From a checkpoint of a small transformer trained on Wikipedia.
Architecture: learned and rotary positions, no biases in attention or MLP, untied embeddings, attention and MLP in parallel.
Training: a variant of Muon for these matrices, 127M tokens.
Each number is 128 + 24 x the weight over its row's rms, rounded and kept within 0 to 255. Layers, rows and columns count from 0. The size above them is the row's rms in percent of the matrix's.

# layer 6 MLP down (transposed), 128x64, rms 0.101, rows 92-126, columns 0-63
size [ 99  93 100  97  94 100 100  95 104 106 108  87  98 100 101 103  95 103  99  99 103 104 101  89 104 109  94  94 103  97 107  86 160  84  81]
[[138 112 126 149  99 109 139 128 151 119 176 140  99 120 206 120 139 117 153 116 115 137 133 152 124 105 121 152  85 130 165 124 154 121  84 118 117 163 123 124 152  97 114 122 167 104 143 126  94 123 169 121  96 135 109 179 125 169 139 143 122  96 131 136]
 [144 140 153 159 117 106 136 120 131 164 148  73  98 131 166 149  94 127 122 117 142  90 126 110  92 149 135 115 135 122  98 141 153 109 139 104 125 125  95 145 108  97 120 126  88 106 148 141 128 114 170 106 117 174 120 138 107 155 105 165 166 142 108 184]
 [124 166 135 119 170 111 128 158 137 151 165 158  89 129 134 134 128 127 100 125 154 111 127 130 175 117 131 134 160 143 150 149 107 151 111 155 167 159  97  95 147 115 144 146 108  95 165 120 143 157 147 122  95 105 114 106 129  78 180 105 148 117 100 142]
 [106 142  84  90 130 114 114  96 155 128 120 152 139 137 138 112 148 127 127 117 161  88  88  86 132 147 141 160 132  75 153 132 119 125 140 126 135 150 110 130 134 148 104 167 133 124 149 114 184 100 121 149 104 159 148 171  95  97 122 157 156 114 144 162]
 [114 142 102 123 157 102 116 130 110 179  95 128 164 109 120 137 125 157 140 150 146 114 154 164 128  95 117 109 165 124 147 125 117 110 121 148 129 125 140  98 103 140 150 106 139 122  99 163 136 151  75  98 135 148 135  86 135 121 134  85 149 112 121  53]
 [124 116 140 137 177 121 117 151 107 167 103 136 121 120 151 130 137 136 128 147 127 115 138 147 164 159 105 142 154 122 138 108 177 150 113 165 103 141 161 110 129 157 165  74 133 125 134 137 151 177  89 148 160 119 174 119 153 137 143 120 157 147 123  78]
 [142 137 133  95 124  53 154 161 132 132 162 130 139 136 138 132 110 142 106 157 100 143 129 135 109 112  94 134 129 101 162 177 153 117 129 152 151  90 105 101 121 132 172 120 139 156  91 180 127 125 107 130 150 141 102 130 149 166  90 125 141 142 107 130]
 [133 131 115 100 117 145 112  77 155 104 146 154 138 143 121 148 117 123 102 106 145 117 128 138 137 157 138 186 100 142 137 145 110 155 156 158 164 124  82  94 133 108 108 135 152 122 128 103 140 150 178  90 132 131 168 147 116 177  87 142 130 125 164 145]
 [123 122 126 101 117 125 140 104 109 164 174  80 129  87 112 109 105 136 101 151 142  94 124 113  90 110 204 114 119 128 156 125 169 122 127 141 170 168 155 140 113 135 147 154 137 104 159 124 120 111 125 141 105 145 163 104 106 123 107 117 131 162 118 147]
 [120 138  96 155 135 186 132 136 147 147 107 112 126 130 102 149 131 111 189  88 138 147 132  87 182 128 117 163 126 119 121  93 146 128 109 128 142 113 144 107 116 143 120 104 144 106 142  77 135 128  94 132  98  86 141  94 141 165 166 100 128 120 132 128]
 [142 178 159 140 119 131 185 107 120 123 145 147 147 138 145 132  94 132 109 145 108 150 132 121  88 125 130 149 119 109 136  77 141 104  73 138 143 137 131 153 150 103 168 100 160 168 164 146 143 161 162 123 120 150  97 103 148 135 103 110 143 157 130 115]
 [109 172 139 145 137 166 170 146 117  82 147 109 126 121 160 145 107 110 145 130 159 172 106 111 106 116 167 137 145  90 143 158 132 122 126 110 145 110  94 110  82 162 156 170 107 132 132 176 113 104 122 165 116 108 112 108 115 129 131 151 100 121 107 136]
 [135 139 189 128 163 146 140 173  96 126 138  93 124  88 138 152 155 117 152 121 101 119 157  94 103 127  97 145 111 163 117 110 111 123 140 119 106 146 167 122 146 116 169 170 104 130 100 161 118 175 131 100 118 160 119  96 151 107 143 138 115 103 124 129]
 [132 112 124 128  83 113 131 103 159 134 171 127 102 139 119 125  85 144 159 136 138 149 131 117 100 154 152 156  96 151 121 138  84 118 163 123 133 148 134 121 144 107 163 156 151 141 153 145 133 119  93  84 127 135  82 131 114 110 151 117 128 180 141 192]
 [154 110  68 129 134 148 156 106 131  46 135 164 124 137  96 108 148 122 138 112 113 150 100 134 132 112 140 183 129 130 117 131 129 131 124 159 114 133  98 123 110 116 102 122 125  97 114  92 149 107 141 150  82 102  84 121 129 130 132 114 128  78 136 140]
 [139 122 152  88 115 139 112  86 152 123  94 107 133 166 113 128 130 125 100 146  84  95 136 138 171  80 100 112 121 155 124 129 129 117 122 137 130 101 144 104 155 120 114 138 112 120 132 165 159 145  76  77 109 124 179 131 154 104 159 138 140 108 154 107]
 [ 64 103 130 122 120 100 143 116 148  85  85 105 142  95 149 117 140 119 126 131 140 137 131 181 157 130 125 146 106 105 128 111 144 157  96 149 164 121 123  99 131 132  99  97  91  96 138 131 132  89 160 106 137 109 145 119 133 105 164 142 103  76 134 118]
 [146 101 102 111 112 146 105 121 140 106 129 101 154  97 152 154 102 137 114 126 126 148 142 141 114 119 178 149 145 158 121 123 110 152 136  60 148 158 133 136 137 147 103 120 146 111 120  72 145  94  94 110  76 141 159 139 114  83 122 106 126 113 105 161]
 [ 84 135 107 130 100 139 135 143 127 139 155 109 160 153 132 124 150 148  99 123 127 137 140 112  69 147 144  97 156 143 158 178 136 108 101 157 159 138 135  97 126 128 142 137 135 156 147 190 130 128 141 140  98 146 163 152 106 108 113 145 159 165  90  98]
 [124 119 102 106 121  94  98  90 157  85 108 143 124 118 110 130 126 118 180 151  98 125 133 158 174 118 120 148 140  73 112 101 151 113 119 134  94 147 119  96 141 129 128  67 133 142 108 113 162 144 105 111 144 114 127 131 139 126 105  67 136 156 139 127]
 [128 141  64 121 124  98 151 121 160  72 126 126 128 108  95 126  99 116 161 115 142 150 162 119 118 166 130 135 149 122  88 121 119 128 109  98 130 163 116  95 128 108 119 131 111 156 129 146 162 139  94 119 148 146 170 147 137 100 113 104 159 180 147 159]
 [118 139 112 134 138 122 158 131 124 165 145 117 153 125 126  96 141 105 158 110 161 102 159 139 109  75 119 120 158 160 129 159 132 121 155  85 144 149 124 151 126 155 140 164 129  94  58 113  74 161 123 144 113 145 113 104 159 113 107 144 146 153 114 133]
 [122 125 151 135 113  75 136 118 139 156 130  94  92 120 100 122 108 129 141 139 129  91 119 121 109 161 134 182 129 133 103 154 133 131 107 125 176 114  64 150 110 109 134 148 108 133 131 133 130 120 126 105 156  83 122 119 143 130 126  94 157 169  91 181]
 [ 75 162 115 125  99 138 129 164 122 165 164 131 154 111 102 108 144 156 115 165 128 127 100 122 183 137 130 142 112 128 187 163 135 120 134 132 148 121  87 118 127 162 163 141 100 145 141 157 129 112  92 156 115 127 155 113 123  92 123  89 127 126 122 156]
 [134 159 133 140 136 146 140 127 110 109 167 147  92 154 102 134 104 154 127 112  95 103 109 108  85  94 134 112 109 122 120  73 154 122 145 123  90 147 134 139 161 133 137 119  96  91 131  98 103 133 128 113 132 148  89  96 140 135 113 171  69 158 103 146]
 [ 75 109  98 127 107 138  90 129 125 112 100 146 150 134 164 141 107 164 139 162 102 120 125 125 178 148 111 134 105 126 106 155 104  96 134 105 123 113 108 170 112 147 134  98 114 151 171 168 136 164 153  94 136 123 163 155 118 125 124 138 110 147 176 131]
 [121 100  83 152 120  91 124  84 152 125 140 143 123 104 116 139 163 121 124 130 140 127 124 130 146 110 138 150 146  64 104  71 143 132 165 111 118 130 150 150 151  96 145  87 164 132 110  72 105 143 108 113 149 143 124 133 103 135  97 113 168 123 113 119]
 [119 112  85 127 143 146  40 161 130 130 100 131 119 119 174  82 154 146 175  81 147 140  93 139 135 111 139  90  92 132 158 110 131 119 135 116 123 145 153 129 172 132 137 129 115 114 147 121 124 124 153  99 116 103 123 108 118 133 126 124 107 155 119 110]
 [138 124 144 106 133 124 125 124 165 147 108 135 182 169 158 128 129 145 168 127 122 109 136 152 145 149 147 116 132 132 186 138 147 142  86 141 133 155 147 106 162 139 101 137 130 173 153 132 186 129 101 160 114 101 142 130  97 129 110  86 134 174 116 123]
 [146 100 156 172 130 129 176 168 171 147 130 136 114 134 114 149 143 123 103 172 129 127 128 144 177 109 113 124 138 152  95 138  96 162 106 134 145 133 146 147  92 152 122 125 109 127 125 120 102 126  60 151 163 109  96 159 135 164 155 123 135 134 141 145]
 [149 118 152 150 151  98 146  91 130  98  95 163 125  99 120 125  98  91 135 146  78 149 141 122 126 109 148 140 122 104 114 144 117 171  81  93 165 137 115 163 124  91 138 145 128 129 123 145 100  70 114 120 148 139  76 146 143 131 120 123 127 146 150 103]
 [152 116 118 134 137 143 110 167 127  90 117 119  96 101 131  92 142 110  95 149 132 121 146 191 161 124 130 110 107 165  73 141 104 109 111 156 105 165 117 138 125 124 120 112 154 110  81 137 165 123 102  88 133 125 134 113 125 137 128 148 136  95 173 159]
 [119 123  97 141 150 127  64 122 156 156 104 123 149 137 119 107 143 159 104 151 136 106 158  90 127  99 120 135 117 139 125 114 145 115 129 140 114  65 126 163 137 102 132 131 141 136 167 129  84 117 126 110 121 134 157 121 134 100 162  58  95 103 149 113]
 [164 164 109 118 108 132 144 143 120 100 154 131 107 172 120 136 108 129 120 143 132 133 169 135 107 159 161 130 130  79 143 147 143 132 167 148  96 125 122 111  89 153 141 140 132 164  89 160 120 100 152 146 132  89  77  98 154 116 156 159 164 122 125 109]
 [139 137 131 122 125  89 160 154 150 137 119 125 104 123 105  99 125 140 148 122 119 107 172 158 107 164 150 146 128 113 101 158 128 109 130 174 152 210 111 124 147 113 152 105 131 146 158 127 147 167 118 129 133 119  92  95 148  94  91 101 150 154 114 135]]
# layer 6 MLP gate, 128x64, rms 0.159, rows 93-127, columns 0-63
size [106 106  93  93 105 106  86 111  99  90  77 101 103  91  97  97 107 110  92  86  98 100  99 105  97  92  99 114 108 105 106  39  68  72  92]
[[115 151 128 127 151 128  89 132 105 139 113 108 134 121 112 124 160 147  66 128 132 141 114 109 108 124 189 116 149 113 123 112 143 147 118 107 176 159 103 113 132 129 138 106 112 119  81 128 157 113 136 150  64 126 162 166  79 130 126 145 150 144 137  96]
 [137  90  92 112 119 119 158 132 115 131 119 151 143 175 128 128 114 178  89  80  91  81  97 129 141 122 155 105 172 117 118 133 105 135  97 100 120 108 118 147 141 100 100 124 112 141 119 110 144 116 120 137 110 114 170 101 145 106  67 128 124 136 140 153]
 [164 141 163 102 164 159  92 142 129 123 128 135 135 133 136 124 125 132 163 136 126 160 148 103 172 143 127 169 177 119 120 134 163 174 116 122  95 155 123 170 146  81 113 117 155 139 114 149 145 133 130 128 101 115  95 135 173 114  86 132 139 123 164 108]
 [128 128 111 155 139 120  73 128 137 165 133 140 125 137 112  92  99 143 196 172 125 133 138  94 120 118 118 120 123  80 136 140 135 129 144 103 127 114 132 133 160 146 103 148 116 139 163 123 162  82 110 123 103 138 156 149 145 183  87 152 119 119 127 162]
 [108 144 153 142 162 132 104 132 165 131  97 167 138 104 152 124 140 176 120 159 165 145  68 118 168 133 148 130 135 121 144 125  95 131  97 120  90 140 115 104 157  86 156 102 100 124 112 157 128 157 139 152 139 137 153 128 104 162 115  99  96 120 146 146]
 [114  98 141 156 102 145 147 164 115 124 111 130 165 122 126 108 197 126 154 137 133 121 131 121 106 115 184  75 175 130 121 127 156 171 117 135  99 104 141 123 141 130 149 160 123 102 124 105 134 123 121 152 145 112 125  85 141  97 105 120 139 132  74 111]
 [138 124 106 106 134 127 137 126 104  73 131 172 113 101 123 145 150 121 133 114 141 122 162 111 166 121 110 177 143 166 125 127 142 119 137 120 159 106 145 128 145 106 138 118 170 129 176 131 103 101 158 139 151 102 158  88 164 122  81 105 146  92 162 150]
 [117 127 117 125  95 135 122 104 149 170 118 110 164 118 122 150  92 102 121 156 150  88 138 111 158 130 160 134 112 124  46 148 127 125 141  85 129 120 146 178 153 129 106 125 129 104 159 107 101 135 141 105 128 102 152 127 155 107 145 116 163 174 130 127]
 [151  82  91 156 122 115 146 113 119 114  86 154 123 130 135  73 162 130 151 162 126 130 139  90 112 115 111 143 168  93 158 110 137 165 109 114 135 109  78 140 136 144 151 156 114 117 130 144 138 119 110 168 180 128 124 137 135  95 148 139 124 136 171 144]
 [129 157 114 157 141 126 118 148 169 152 121 112 122 114 133 118 159 168 160 148 108 149  92 106 113 139 151 138 161 133 171 115 118 131 146 143 131 112 126 130 113 149 105 169 122 142 162  93 117  95 117  81  96 105 151 125 116  95 117 134 147 182  83  82]
 [133 119 123 100 131 134 180 138  90 153 154 129 102 160 114  98 123 116  90 145 125 115  77 108 102 104 115 116 125 133 128  81 118 160 105 118 108 144 127 176 118 128 103 160 113 137 180 145 137 171 164 133 137 183 151 121 133 106 154 124 117 152 119 128]
 [145 139 159 115 115 120 156 140 145 133 116 128 118 134 100 134 166 103 138 159 105 129 137 102 135 143 135 117 131 172 138 160 186 125 149 120  82 112 122 104 109  89 101 139 119 108  79 147 141  94 110 125 102 186 142 119 184 104 130 106 109 154  99 130]
 [146 164 101 129 142 126 140 115  98 145  90 148 151 137 159 140 120 146 160 140  72 110 128  87 104 129 155 112 109 136 116 117 146  94 193 143 147 148 142  97 169 138 134 163 107 145 132 128 142 110  98 131 120 167 139 145 160 123  80 102 106 102 120 120]
 [137 132 169 129 125 149 126 161 110 155 109 153  68  78 119 118 135 135 100 126  98 111 162  82 134  69 119 116 108 105 108 161 124 148 121 135  92 149  64 121 153 128 130 135 115 137 146 123 105 121 129 113 135 109 106 166 145 166 126 118 124 144 130 152]
 [134  92 104 133 133 143  89 160 145 154 121 125 114 118 172 143 117 110 120 130 128 111 125 112 132 127 160 148 172 154 107 122 159 101 165 124 126 145 140 151  78 135  89 132 115 117 211 125  88 117 168 161 128 111 114 115 153 135 103 102 150 137 124 140]
 [ 86 108 128  68 122 125  85 124 107 137 111  95 146 153 105 134 120 122 121 143 126 148 150 130 132 134 166 112  82 139 121 116 150 133 117 113 133 171 121 120 145 127 174 152 116 108 142 135 104  80 144 143 118 109  79  94 138  93 132  82 134 173 155 134]
 [172 116  83 140 116 117 146 125 144 142 136  92 148 143 132 145 154 127 151  96 142 135 125 129  94 122 137  68 159 177 112 151 148 127  98  88 166 133 109 132 130 106 118 133 109  88 145 115  94 102 127 161 116 111 152 112 147 132  72 114  90 123 104 120]
 [ 99 111 140 119 148 118  97 116 109 144 120 110 128 156 152 110 116 148 148 101 137 180 132 121 145 118 162 166 112 131 107 162  98 154 101 115 148 146 135 100 120 117 141 125 135 123 160  63 142  94 137 101 119 184 168 140 119 100 137 133 129 114 154  72]
 [118 178 126 101 104 110  94 158 138 110 110 134 132 140 174 181 110 129 178 136 160 134 145  94 181 130 109 157 143  97 119 144 115 108  90 119 160  96 145 138 119 109 145 113 127 150 134 111 125 150 121  98 138 152 102  81 148 116 130 110 161 130 143 108]
 [150 113 130 127 131 163 128  98 124 121 156 107  87 120 115 114 142  99 130 138 111 137 113 128 130 162 132 128 149 119 125 131 155 119 112 152 159 114 167  77 182 146 129  73  99 142 162 131 144  98 128 140 135 174 197 153 173 113 131 138 120 131 123 110]
 [118 106  73 171 147 140 101 134 128 120 117 129 148 119 151 134 128 108 138 186 164 143 146 126 138 108 125 128 134  88  94 130 138 123 108 147  78 148 152  91 117 115 140 130 130 169 150 122 122 118  91 122 138  84 180 110 147 179 106 111 157 118 133 109]
 [119 122 119  89 128 102 124  79  89 101 149 162 106 127 145 168 127 136 121 144  87 130 106 120 153  73 121 131 132  92 157 117 126 188 113 171  97 120  93 128 128 118 135 103 105 126 130 104 135  96  92  84 155 124 135 122 108 150 107 127 131 150 115 149]
 [ 95  87 139 146 127 119 113 170 132 125  88 130 131  89 117 121 126 149 123 117 106 111 115 135 174 151 123 149 116 130 182 110 118 133 117 133 108 106 113 104 109 115 136 110 158  97 138 112 141 123 150 129 124 108 145  80  79  84  97  58 135 120 102 144]
 [132 112 149 123  82 112 125 100 131  99 105 113 150 115 194 119 136 123 136 136 162 122 133 123 140 109  94 119 157 125 181 172 102 103 102 120 141 131 123 122 146 133 102 131 146 128 121 111 122  98 104 139 141 135 161 114 111  53  99 108 132 111 182 117]
 [170 122 161 156 113 116 128 103 123 125 107 128 126 131  64 116 141 155 127 110 124 151 158  87 108 136 156 176  98 195 126 144 132 134 113 137 116 133 137 117  76 113  81 164 126 112 138 112 104 112 116 104 136 132 133 118 107 118 141 110 158 176 114 123]
 [174 118 127 129 144 111 116 111 153 149 149 107 164 114 162 148 159 119 157 161 100 138 119 134 101 132 171 114 117 126 162 129 131  87 109 148 133 182 139 115 178  83 131 178 121 131 142 138 114 106 120 170  86 129 130 151 134 140 126 101 114 120  94 110]
 [130 124  89 129 184 112 132 135  82 153 105 147 100 139 102 122 146 112 129 122 138 123 167 123 104 135 127 134 136  78 132 107 141 100 150  83 112 138 148 127 128 104 145 178 100 140 141 129 180  82 105  85  88 128 132 139 135 138 164 146 116 142 148 149]
 [148 158 131 130 164 111 117 148  94 147 149 144 127 115 143 131 135 154 103 156 116 148  95 118 112  83 115 128 116 143 128 167 163 158 154 155 148 103 153 139  94 104 120 115 145 109 140 211 121 132 132 157 120  89 166 165 113 112 102 137 133 104 104 128]
 [136 170 124 143 189 114 186 144 150 122 124 124 107 148 112 143 149 108 128 142 161 124 139 102 155 135  98 153 106 159 134 147 141  47 128 120 121 112 146 148 100 125 109 117 108 141 143 135 103 103 132 107 126 167 139 158 167 148 146 127 132 109 126  88]
 [ 94  96 130 169 100 176 123 144 150 125  87  89 122 134 154 107 131 111 128 166 175 148  82 114 121 120 130 139 188  86 104 154 113 112 149 135 126  95 118 107 134 153 113 124 125 123 149  94 112 147 132  92 114 132 151 131 122 119 117  87 102 122 107 106]
 [126 114 107 103 153  94 104 132 154 144  91 132 118 111 116 137 137 143 144  86 103 126 110 134  84 109 111 110 131  85 130 116 156  87 153 169  96 125 139  96 122 102 107 136 158 133 124 162 126 140  65 142 128 143 117  68 147 161  97 136 143 108 136 149]
 [ 96 173 109 114 139 111 124 144 137 141 129 128 112 163 103 144 108 176 129 118 142 131 144 143  95 129 113 110 120 116 127 117 176  98 135 137 147 113 105 166 168  77 104 133 106 112 128 178 126 118  82 115  95 124 145 101 140 124 164  80 117 139 162  96]
 [138 176 125 119 123 148 155 119 135 106 146 101 117 197  86 113 132 122 120 107 147 156 153 127 166 158 155 130  88 136 139 127 153 143 131  88 129 157 172 139 106  91 156  93 106 125 137 165 126 128 111 129 115 157 157 129  99 144 121 134 119 173 127  97]
 [118 134 160 114 147 153  98 105 128 128 108 154 113 138 114 163 118 117 127 134  76 142 154 111 146 136 113 126 121 141 120 128 143 128 152 131 128 142 132 148 128 109 177  80  55 136 107 148 151 160  94 121 117 168 107 110 141 102 135 192 124 157 104 157]
 [123 104 157 127  97 140 149 120 120 147 138 111 107 138 154 139 112 102 110 127 111 134 115 119 121 123 113  50 162 138 131 136 101 123 168 136 200 104 118 161 193 160 130 108 127 141 140 108 113 144 133 120 140 154 154 171 105 120 121 153  97 125 122 114]]
# layer 6 MLP up, 128x64, rms 0.144, rows 93-127, columns 0-63
size [ 96 106  98 100 100 108  88 100  96 100  85 102  89  90 107  96 108 102  93  93  96  91 101 111 103 101  94 103 105 102  91 144  88  88  95]
[[158 123 174 119 130 121 146 105 135 132 106 140 162 137 127 141 114 123 109 143 111  78 119 178 121 144 162 143  98 147 142 110  97 123 165 135 147 106 157 166  95  77 106 109 154 116 130 113 176 134 149 138 136  94 126 143 145 102 117  86 139 100 136 170]
 [150 120 150 137 103 141 118 141 115 145 153 113 127 127 103 119  98 132 149 193 114 175 163 134  91 133 133 110 131 123 134 107 173 125 123 143 131 149 119 124 145 141 116 135  75 185 139 176 122 170 139 154 111 134  67 164 128 113 122 141 128 106 113 118]
 [154 111 131 143  96 157 140 134 145  85 118 119 142  98 111 104 149 163 156  92 112 120 140  96 117 128 123 130 111 178  86 135  98 131 113 112 128 124 155  87 116 161  67 172 123 171 139 117 121 128 152 125 155 150  97 148 134 143 166 118  95 126 148 132]
 [114  97 154 109 124 122 108 145 118 106 120  96 112 200 136  94 154  78 109 118 100 147  65 133 131 103 118 144  85 118 129 124 124 147 150 121 124 112 133 133 140 115 138 130  92 105 133 118 120 138 122 116 102 100 138 107  86  88 137  92 141  89 118 169]
 [131 114 118 166 141 166 123 135 145 153 108 124 128 126 161 145 136  94 130 162 136 130 125 131 155 137 135  89 145 143 108 161 130 105 138 117 125 157  91 104 126 123  91 166 134 158  99 184 102  73 114 155 108 165 114 113 114 154 140  86 101 116 128 174]
 [199 127 130 153 131 155 157 110 142 106 117  61 118 128 129 147 123 119 152  98 136 130 108 103  67 129 101 103 127  99 110  95 105 112 122 116 174 130 156 134 150 144 130 137 101 148 119 108 123 134 127 100 126 123 146 102 109 122  74 124 103  98 117 108]
 [154 172 133 114 116 142 123 141 135 130  61 147 131 138  95 104 134  69 140 122 120 131 113 122 103 119 163 126 109  98 126 138 159 109 142 132 127 136 145 146 143 163 115 123 134 158 149 143 146 114 126 103  67  75 181 134 136 129 134 159 168 143 130 100]
 [144 134  67 108  99 186 128 114 121 154 153 130 136 114 132 108  85 117 152 114 147 146 184 127 127  96 131 137 125 139 117 122 153 111 140 173 183 111 149 127 124 155 121 125 128 116 106 154 121 114 112 130 172 138  74 126 124 168 127 132 114  90 141 128]
 [116 141 149 131 157 151 141 152 131 134 147 155 139 145 105  97 129 131 184 120 124 108 106 116 106 139 145 150 122 167  69 122 167  66 156 120 146 130 116 136 141 119 164  94 132 154 155 116 142 106 105 111  83 170 140 103 135 129 124 156 136 132 140  82]
 [119 140  94 168 146 140 153 136 189 109 111 124 114 119  88 115 113 144  95  93 191  81  98 121 118 144 158 149 138 125 143 104 130 146  98 128 142 128 170 135 155 148  73 135 149 121 148 110 142 159 113 114 124 142 129 115 139 127 149 150 131 166 150 134]
 [174 122 132  97  98 114  91 100 100 108 142 135  99 124 163 185 158 136 132 137  95 138 151 120 121 134 118 150 138 177  94 137 164 141 129  71 146 156 133 132 149 114  78 132  95 144 122  94 103 154 118 148 108 125 139 120 106 116 123 142  99 145 137 148]
 [106 137  97  94 135 153 108 149 122 109 128  88 156 163 180 127 105 127 166 105 146 142 109 128 147 118 100 112 108 137 113 111 119 105 110 150  89  99 132 116 137 163 141 121 188 112 133 112 156 140  92  96 126  62 137 120 131 106 131 131 159 160 131 112]
 [108 105 138 178 135 138 128 179 109 141 101 128 133 152 155  96 137 100 129 154 143 121 111 153 118  91 109  94 127 125 128 143 139  78 183  85 127 135 169 123  91 130 142  93 129 109 141 128 118 134 140 139 167  98 107 109  95 120 125 128 180 115 156 121]
 [111 170 144 137 140 163 108 154 141 143 126 122  92 103 145 129 110 123 113 111 125 101 125 128 142 138  98 151 132 118  89 163 160 132 139 150  98 128  88  63 127  81  76 124 142 151 141 103 158 120 138 147 103 122 139 131  88 132 115 122 105  84 106 164]
 [166 131 130 116 139 167 115 101 131 150 168 111 141 113  85 128  83 108 132 153  97 153 101 124 128 129  82 126 137 169 111 139 176 124 111 147 137 124 127  72 134 128 192 104  98 126 136 138 118 147 104 115 123 122 127 116  87 132 168 141 111 138 151 103]
 [158  83 105 135 116 110 116 108 146  91 132 177 143 111 116 118 111 129 113 127  77 147 122 113 127 115 160  97 115 158 148 116  99 116  95 127 189 124 151 170 147 128 154 132 192 135 128 159 112 135 124 122 125 139 139 110 140  93 111 108 166 151 119 153]
 [123 115 102 172 110 106 110 115 142 122  36 126 146 115 134 159 108 130 130 159 134  75 158  88 123 130 129 115 148 150 115 113 137 118 133  98 135 164 120 110 144 149 114  81  94 126 145 117 103 163 134 150 109 120 138 117  97 141 149 137 131 162 146 103]
 [128 151 129 139  92 132 102 117 144 121 103 150 127 120 155  86 113 132 194 139 136 104 132 157 144 147 133 130  80 131 124 135 133  81 137 121 134 100 163 110  96 128 131 168 159 119 155 108 176 113 108  96 116 130  83 146 134 110 104 136 110 125 169 172]
 [121 129 160 153 133 145 143 170 138 130 113 144 120 111 157 116 147 156 151 107 154 119 149 119 153  83 164 127 151 158 109 175 113  87  75 129 144 120 132 122  90  93  93 163 122 144 144 138 147 116 188 143 109 133 118 163 134 148 108 109 130 130 130 166]
 [139 194 105 180 115  89 127 157 104 136 103 112 134  92 119 137 153 150 135 113 170 136 141 124  93 154 142 152 102  98 130 118 150 114 117 132 106 136 105 103  79 140  97  80 114 144 157 134 149  97 129 118 140 105 128 115 156 149 117 167 154 139 128 114]
 [106 116 141 159  93 123 134 106 158 121 134 137 120 105  88 153 152  69 122 110 152  93 150 115 128 144 110 138 174 122 111 135 138 129 104  63 150 117 126 169 104 125 150 123 115 158 161 149 157  95 163 110 125 134 104 128 151 126  86 158  98 124 136 116]
 [112 170 136 121 150 103  82  98 131 102 126 146  88  88  86 100 155 151  99 113 147 150  97  89 185 162 141 112 105 122 130 126 141 131 124 107 129 148 105 110  99 126 159 140 166 127 117 131 132 138 154  96 146 120 184 111 143 136 124 130 146 116 158 143]
 [101 123  63 109 138 108 114 107 129 110  84 152 100 133 111 110 124  96  83 138 177 122 115 136 121 122 150 115 128 143 151  73 115 139 124 108 126 122  79 131 161 134  96 113 135 127 119 176 103 129 124 119 127 115 142 169 116 141  80 127  96  97 139 146]
 [ 72 158 120 125 103  95 134 145  81 160 150 117  98 116  42 122 151 149 132 139 156 146 124 154 123 105 131 138 111 132 140 112 142 148 123 114 128 139  95 135 160 106 139 119 140 171  95  92 144 136 126 102 131 128 136 115 120 124 157 161 167 146 148 102]
 [170 118 128 144 110 120 128 136 117 142 154 130 155 141 165 140  60 155 146 136 130 110 138 139 119 106 113 120 110 130 135  97 126 121 186 117 124 158 133 165 119 135 113  94  77 136 168  99 126 151 124 165 114 106 134 138 122  94 120 161 118  75  83 133]
 [ 96 138 112 115 129 145 166  74 114 174 178 117 135 171 187 118 151 149 113 146 134 100 116 150  85 117 124 150 118 112 130 145 116 148 144 101 162 103 162 138 162 140 122 143 131 145 115 155  95  86 132 139 108 114 125 160 119 156 113 112 138 125 149 109]
 [121 118 106 113 115 103  96 122 121 125  77 105 129  84  60 101 137 140 109 141 116 132 133 100 123 147 134 136  99 144 131 136 131 128 117 137 119 151 103  71 130  96 105 122 103 156 100 102  79 171 145 102 122 104 154 120 140 148 158 151 148 137 100  93]
 [132 144 150  90 137 116 141 130 114 159 125 127 120 191 172 119 119 184 126 142 140 136 134 122  95 118  94 130 115 128 134 118 129 121  92 157 152 135 118 154 106 141 110 101  99 151 104 163 199 129 148 139 113 142 116 172 109 178 115 118 133 134 137 156]
 [115 143  91 153 114 142 119 110 146 157 131  90 138 125 132 115 128 141 174 123 123 106 160 134 108 146 161 131 104 129 134 127 161 157 147 101 119 162 110 101 125 119  74 133 122 125 173  88  97 201 122 132 104 109 168 155  95 118 129 132 147 141 104 107]
 [121 149 138 135 111  75 145 126  79 148 143 148 105 159 151 142 171 115 106 161 152 160 138 117 126 171 135 111 117 112 100 164 116 133 116 102 168 108 150 179 113 103 132 107 157 115 101 160 140 127 159 147 106 155 113 151 134  93 100 124 107 111 133 100]
 [141 122  86 144 157 194 142  98  82 131 119 163 141 125 134  95 120 171 123 127 152 132 155 127 197 142 118 101 145 131 142 145 105 109 113 127 107 142 117 126 149 129 151 153 127 124 141 107 101 125 154 138  96 110 164 145  92 132 173 157 154 130 108 120]
 [127 134 106 152 158 117  92 136 148 154 105 150 145 150 126 123 153 100 119 166 130 117 165  83 114 102 128 138 156 100 125 121 137 104 143 119 129 131  98 127 138 138 163 128  95 121 138 134 135  71 188 118 146 141 141 101 126 128 144  41 145 124 147 118]
 [127 117 125  93  72 138  92 126 128 149 148 112 124 124 137 163 113 113 141 158 110 162 106 107 120 126 146  84 136 130 123 105  81 135 124 125 114 149 119 129 115 158 115 173  90 109 135 120 122 130 131 174  91  95 163 160 181 140 115 100 146 106 156  92]
 [131  70 148 147 125 142 125 125 108 139  98  94 123 141  66  94  83 105 113 115 104 118  58 100 115 106 112  90 107 116 121  94 108 132 143 157 101 107 154 109 119 130 126 136 143 114 134 136 113 154 114 157 153 130 123 120 158 122 105 146 156 152  96 120]
 [ 91 154 158 139 120  93 138 116 123 143 129 113 119 144 132 129 109 187 137 123 116 130  77  91 167 159 131 153  68 101 107 125 154 103 110  98 117 117 133 109 149 107 138 126 138 123 139  93  95 152 125 136 135 123 152 123 103 123 149 132 109 157  97 193]]